From a checkpoint of a small transformer trained on Wikipedia.
Size: width 768, MLP 3072 GELU.
Each number is 500 + 50 x the weight over its row's rms, rounded and kept within 0 to 999. Layers, rows and columns count from 0. Numbers have three digits each. The size before them is the row's rms in percent of the matrix's.

# up: layer 4 MLP up, 3072x768, rms 0.0333, rows 2640-2699, columns 576-623
# down: layer 4 MLP down (transposed), 3072x768, rms 0.0298, rows 2640-2699, columns 576-623
up2640 092:507477431491482547544484574569447413424515531462527429530457442440443454498543468472483465493592398385519501419518458538537574524519506491518508
down2640 093:483520429609609560497522439556593527595567452562527623506559568568521498405485552437370503455457423447463487613524456493456404511431536512507503
up2641 095:460537631583485453569585530490531494457513419539551389418528493509478468516499559535513503475500575465463529495441533462485542460427473437432519
down2641 100:552531518561515517491528474499492515521555534422628440513546498525505508491446450416434469492492472479570597513477451405475502482529600551560400
up2642 099:530593506509516440525501470396477433502463572405499492555553493519489541494523478571525531510378476474542451522566467481529500454533554498518523
down2642 095:524393472460503495523659453497561454573428502527465434438521473526472521513435359465532474513569493474416591477559554467508425496609488510543549
up2643 109:477453418543495441571458525541568501452488486578461376451551451527493562480529514486557481409528511505504449522400452467497502505492564375424477
down2643 104:521513563503474495543477581525479514550449511569476524525554458508555500453462510547540515548485588498591519442490477570469455502547582456478422
up2644 095:487473508542497553461550395513553464488461403582489427613500433508456502522523544510453495531497434588543422492448451524461574525492499422503508
down2644 091:462516511415439433520378430442505530465517671482433454474543443441463427524456386463549578489602573483475553511498447470537470448425521448436640
up2645 101:477469470453546510503489578503483460455507467475492460483530403486518477457501548536452509495396542570544400472545553584443469523495546414524489
down2645 104:462475548516509470545431497559435457511575563462483467509548522541547508477560487512521490503499485486520574476561401540530429519475504511534564
up2646 099:519491578523455493485519472499645518480491562462445471451552404499490479474572470611600521391580443504381446551523448539451549481515478447521505
down2646 100:472468424531484522563477411580441482553496438558435562433379503503517489523431577503521399508395449435501507480436504489512554510589545540466497
up2647 093:531521502504531545557575480473382514549431468527528498460514473507474531375477512522572482452426635496495486544533416498469526514468483424494492
down2647 095:437521510422509499434460532543539497495531466472394496594492473542523467596480488437445465545609353489509563438459614516545473484597476602442487
up2648 096:578479431430440565462522488477484469544567598563454552476589521467488547389516438531513591457427478435468566483496527488505466439530524438484457
down2648 091:460488476473507451464471587509490501431425477468480487581489453455481515591423433416531506524515533474442583454436513464491349523520510572473465
up2649 093:409507518551469470449462571442530416471493543501409568575549392440473542389464516530543451539488496456475519446504471494447483574508443442480470
down2649 093:554520377433536496530556557473458564538454393479550597462496625538471580578579505446584563479510494515528555521436631551448584526497436461525598
up2650 103:474510418497335474562441599544465580488461509509472474552459486381532517583558603446389487486600533486425473466504528478452403535520514512456499
down2650 109:554608531491445528518460571565449467592432473523417481412465445398480533482474483543554457584585484506465487512448542504504573521517427508439523
up2651 102:538484498521520498459466535596496514489536517496508459434563524524456462522550421516465454470359550593533428400452482476519567497432514432440518
down2651 117:485544533506417449516499375512547526456584522490595442536536505477467498465615542501459463497500589549481485471531505601472507518471530539453470
up2652 104:574550472622513489440565511531529494493592523488488499483466525538546477517530491470550572513530538468530535453541490460602514580576520525468490
down2652 107:484525494423501543471378472518533513416511509423519504550499520567566569500501559535443496535536420515541423491495501433508429505435559417553579
up2653 106:464481457551343512460465520500540407486530516425492444520478523452425464453639423516482486463489584584619423585546445450555439547494403503541563
down2653 099:496530438455562527515510512505446480617521518570496443432451600473512529460423494497486490500459467528429457528491526440493428443522478536619436
up2654 102:390431485516571619523501443478467430462477509554548598528467362524438529470460435446557463446393483510442508479494555446409451494530489438528451
down2654 100:445520490536484516528482587530500581440438512444452486448510469491502594518484484507522478544453564534452540472514395448434460537506505509505513
up2655 098:453492492498500528431514526484453467544457439554547459486443524525490455532418509431506529500575481505547467472570454492496601461509493470542587
down2655 098:439535540467534511383494554483464520442488473517455599516482445525457545474586428443626550485520469564469488516450451497475510443477618575446437
up2656 102:510517547457474530462509555482562521555525527460463584536424498524455494478488509510477467505473576478451527474481478477401527550523398461558562
down2656 097:565551427461524487444586568478495562494351588536508554436595509461410458503459531487459542506416469607494430347514430593514530525427528462485523
up2657 100:491575415580428532492388486489486546463512460442507526459511463553423417493415503519526518468565437552367563536591494466399444451483548346518504
down2657 095:488462457417453403498555493492528460586494524473505427558479452541573475439332509581535525518479534440476409524523453494584491485504488474424535
up2658 100:409499473520414571613438455448510538451428545486533307443519496563505601475538476507489520485533451582433471510522490404472449511482425338549432
down2658 098:598547536494511521430514599506516531467522484451473488517573472529483516506551523570441474506399563514509497503363546487527449503419540547474573
up2659 096:495529434473420536536432390464504465490520417482502525508545447485548558483617492459432540472497475549554452546538540462515451394527474521576522
down2659 091:394489581444546418544532492520441524496400478534543398606479459510458477535427492483427507568490560503410520570488515645465527511517467397508466
up2660 104:528415574439444495484434506499513518490452506492381490434528507486551508493485466481569524470563455497451501525483498484499592490550544440492570
down2660 101:531624534580511453629587409481574487538480482570564503512456447574510513465486449595481588538496511557479464465437580484553565437504455558582605
up2661 092:472453504547507462539453565477527479408471401545576509445505579429502472436421489590428541472483524510488432472456434435480543541418501489547478
down2661 087:549489523396471430459600348488493479503509451558439455651512454599440511501441478459525448473488440473564580426528491489500450527578513544498527
up2662 107:553571542554497469469455505499529515510561493514436602492482486458514560553489457409523481482522453459538427443470407362504445511584519476492478
down2662 105:507476540577494512499394598512515499589583464463580540490472475549532530555455476454435521467540452541532392518500521461494431603556472426500465
up2663 100:457460424563420488598461519515519506457535476563424480501572577456411427433557501558427491521680550547491498444484459507560487509485488479541583
down2663 098:504396487490419435487550549443564508550533530511518462416515499500569454505509447469590523615446450521493503462474529566453502499577501548448500
up2664 109:489560498551510465575441548451547564405530466448530504615508470428488484536526537544562518515482525530406460552412373460537515502461470563547535
down2664 108:462477522478532460440371539508510471498549532565451572533533500467476501521489516506516561575549551504465496489523552551587457548516494587565463
up2665 104:534457546443464495479474461600539397441518476440548493465510435513431529424522507554491515556527559423594446488458538540512432512455437558522500
down2665 091:498470465467498498489519454500504520652483458520545476569503534519535522527497523461473474484591512382489547534561540505518570515604393402492473
up2666 097:504529522521418482536410493532608447445436514475560560416411442485519494552436413494525580518512496518435480449469495442584567447478558440540477
down2666 096:584509454450555455473551497520459502477537391463570412456559511463509441534540472544463476509504543534515474629510501530397500581537487482522525
up2667 105:512587435566434472482513508556543481576444465513529439469586572486542509535546548417539519595431536467499457411580504548520468484478428465443533
down2667 104:466516487571503567486499565573463567562472466541550503559611411451391472557464511454492451499519569485467546608519460438507507465487494489482484
up2668 104:472511474528438499417570547506521515550405563481469389502450440441585495433505528632553538500466558538584500441466451451462544484526481456691512
down2668 111:477485509505444436507540526516515490499470504522598415593460487509491480452467492551536614438456476552459514543500459581414562487567614496543404
up2669 101:512569465504501572445423575609538551599483473520457560376427460526467566536540409576476519438493433525471549527460451467473411435403483498520589
down2669 092:504386527439530531573424488499514466519431490487563452508505493526516426522560443576522565502588546479597626464526486458531562546535470559529506
up2670 104:424505543536544492509471454468450563470528441552468526425477462532397468491435568461552520487470512417446521514471361438545498443543547472550469
down2670 105:537387478465534540548565490432453454570462584572433590572550437482582398476447516493487433442390519454544579474550521476403515466567538455461466
up2671 091:538593516575461565581525525455556529545549415550435598422476459483512510493493546579545518458490472500591478475451455468447514510500445483454528
down2671 088:456488442468465498494547513577492536545516499531494524575448597573480490429431466405478474525548524490416520530544561552560470469502483477526482
up2672 102:527502482499582513547417526516425500528416479490522501456472519476542475454524467524499464554487589512606574552421580481477589497434482519549542
down2672 099:516452489548483511493567506503506511469472557552493450536542487513436569520491563485439369534506470453467593497523525532477526499504525525521533
up2673 104:517491478485501550502477476452495508490531527437486528571433521403584423493456541603465455437453475562547461503549513475449486467492526474522476
down2673 100:488602599506517417603523558511436450439497476498408514628567504427575540467531546491436494471506513422472502516511505460452511489425416532539508
up2674 104:494466533481492551562518554529528493493553472447510526553534471487451531583522485489467567471518590373578484517459432485504496458540489546479523
down2674 094:529463451513537560438567544400551501441511482450606504495461527500527493509544540509557451532504529545530500477572542466603462578413422603538468
up2675 101:538448596513441497415521457539470552457520420465499594461488500506443492527467495442532474425437513396550490531554493545523540461425466455491453
down2675 096:496432498536537502474545482565438501526505454455514511401581569512425410499517478420528443525496534579453487398520468477523497467513481535584597
up2676 107:512488560492499478566547494485520529487520453505511485514474497532504547532518551438471509441471440535483516478518486493549533494593487417566467
down2676 101:594529515446489516533509540541571470448534560466515521358499536526482549503508493487551502551430461480528512443478462628400493490522512524463554
up2677 105:526463564526461449552423473556486411444588505461480506435538496547488452485464512470582468479438509460468500581574418475507564467537481452537431
down2677 106:455398422543449459482513507515468570595522492512559506476481437494518594509475449458435462464463488496433446479476509502491489488502599484440485
up2678 099:452467484484488462540469482494588407398534480568427425604489489457490532520504443476477400544550572454516562554529535426568426416437530528449489
down2678 098:608518621519511529476521511515467497501597549504504531475509507588505515569581555546463555485508443455611486475511485546439474440465480510554508
up2679 100:510468485459513468484519399486526472457588545393554519459496521493581478504510418500509563510557569478514568412501546385489443499513471417467565
down2679 098:503476546573502557511467582463472513519490442510501466484537536508544482513543532550477558418527582483347491556526444605456490563399539544529482
up2680 096:590554480554502471519505562471459428424523501439506567533572547436442471492543466504551510541524511529513548555552414464575556431506380459573468
down2680 088:462552540478473495481583486406505514496487463432493480508467426494530494473433494410519486441506514532566525532529502484412503481545548458491534
up2681 098:561476432544501531454436504493550499558464460449530480460431478471454642499443507590510486455455525514465483510407479493456506437589512462489494
down2681 100:539580485379416579519581519532432511485592502501485509486543515520479437528557481434468486620517531457545479568487490497561417546499421513459508
up2682 102:503515503447487457513454387495524438474474503626457549602487524389611554536551533604504463546622558591467557444599564530585494504499467431553543
down2682 104:472496472495435543518540439484545547532501444495560548353512538501507519472488450472598577494475546477431488570472541521508488555467468479500560
up2683 101:570512567612450332426498484485408476421489520509503540520554457447445435501484530563603464467528495563521484453495447512633496457461445447523456
down2683 094:479488443524499510517547473570449512450398486498495419527526442454606412611606448503519449475568572540555577477561483438541398540536581457564447
up2684 100:533488484608520455478458511456479510525536421448523536546457419491446499538621428447456493505558559523460564586554452432562522531457456510472503
down2684 096:555435472567459507564461528541497426428483415516579525540472519470496534572532447504403512620518479552509594466449503449510512507498501477536483
up2685 092:475526505459561593503457455518506534541507417517414428546622520548546458398476490450496552493486456570515449488497485593515478461489535453572452
down2685 087:522474496487480540550400507478493464457487459503496520502465550441533484535505495574422474493527492495474576488477536437521497467521501542418477
up2686 100:576416547498516507477503514446540556498462540503556432442486481528479530503557480519469517455430546454501561580558456509506483510495476418481496
down2686 100:458469531452527452523475478612462468441466545547549481519501423491469545510455491521484528581518508428447454379501459556514494458431484565510541
up2687 101:490461528394505391515503527560479528418427513420527440524386448448458410478610555505574531576483471521513420490577575478517552514499529510558422
down2687 098:506455477498505523432510441525561485494510526449468395459468541514446535515535467421416401427487652478521480455520437532460592502374531504524551
up2688 100:465568554517517620508469424483513493515508473599546541595469474345523497460482530537456527493551593511581411496474497412466483525526455455565493
down2688 094:550447538595418483452503482541480505514545504559485531480487473494487544392468507443571507555440503525458494532528533505525490509481469605390556
up2689 089:497565516505435511538550447438541578515506439562550482507498539425508608492521555573590499505439607548460450493513483531480579528463470460539520
down2689 086:516500404546616583429476565524517480468518469518502576389619485553511450504522454482448486468554424483515579539476521440500417457494523504444477
up2690 101:465508454483428499442519449456409529424509535472475444450564483505524511474498482456613486504567529529504554553492424431483502476571354495513586
down2690 105:473603543442617522525521504521541495493505483490450519452553475413530529463556546514604557571562475475499476513536620529438415526506502546525570
up2691 100:501454546476489439473542543526501472499419449559453524532463529521470502502522553546462498530481500559429486529514460513601447492560536506499481
down2691 097:477568501454553505446517496601454486418552421532437483581390426497459553391516485517429437514622544480499518432388486526575464494415510548479503
up2692 092:437427490465450568616472471544471459438561534524493406488419379472548477461483508538528393529507493556513456528537464507474484470457507444546571
down2692 090:483404585447476537505488437480515495431461463535546583467473502491660541480548421426523493420551434447461466430416550590511527536545455473501503
up2693 089:503481563515503547564460485428424397552467477496474414473480443461488559546475464441569585525527482481496387403488487501491513434492480472532609
down2693 099:499520486477567538575567487495422449547519487468473473490483483419442555497511567525561549576575506410471452468469528493619553544527558537504507
up2694 103:507450606545450497515439592532461476476581493499529535475456458590457537440546552524528477460476494445549489459510437465504472543512494486629539
down2694 112:506464613484456505425503466500457473500543417537554511580492447443525497573541487434485607523533640585561502487446469530551362495488452477495533
up2695 103:467487429572532427422473529555517464502525503500316485481506509531475538503474496498431475438446485488438551572475466428509458475494547481532503
down2695 106:472527552485562570642508548533519602476426483501554486501545482535558415564445492528582493460489505558530460440503562489536548560472437490459584
up2696 104:468428549512416557427518427474510487484558455519463622562478548491510434568532402476421397477561493517520470537547593522538525435505474565455507
down2696 104:424544541527534516521437534498504486549509433460495464493470464513399540486550496562522524566449407386584449489498451483486431498552526568486570
up2697 105:458467543570562443575563513483477484438506591560488524517552551495523568409480492555476529508511572572518491425543471490443535537460498372490498
down2697 104:505513476578478467475513563500577519559529471529442512588488487453509491448494492436451499518548473436567599506527523477469471457445487568564492
up2698 086:481518468560486468389484500546498356513558565484516456551553495507650576484566454453531473456565492425563532439464501527640510466435507476500461
down2698 079:497558464473474456592557456478525540567427625551636571512465489478445533436458588511521511425507523521525470527533483468371551539506527543505533
up2699 105:560491443507563595459484407526533499483507504429459463484596434522481525507448542486559516528537516529476460548485552546675433473550502495522477
down2699 103:467517557613614556565572429479548456555526537538546493466498516562624510550420640458509470501429460454468496496463523509565546464510477345507500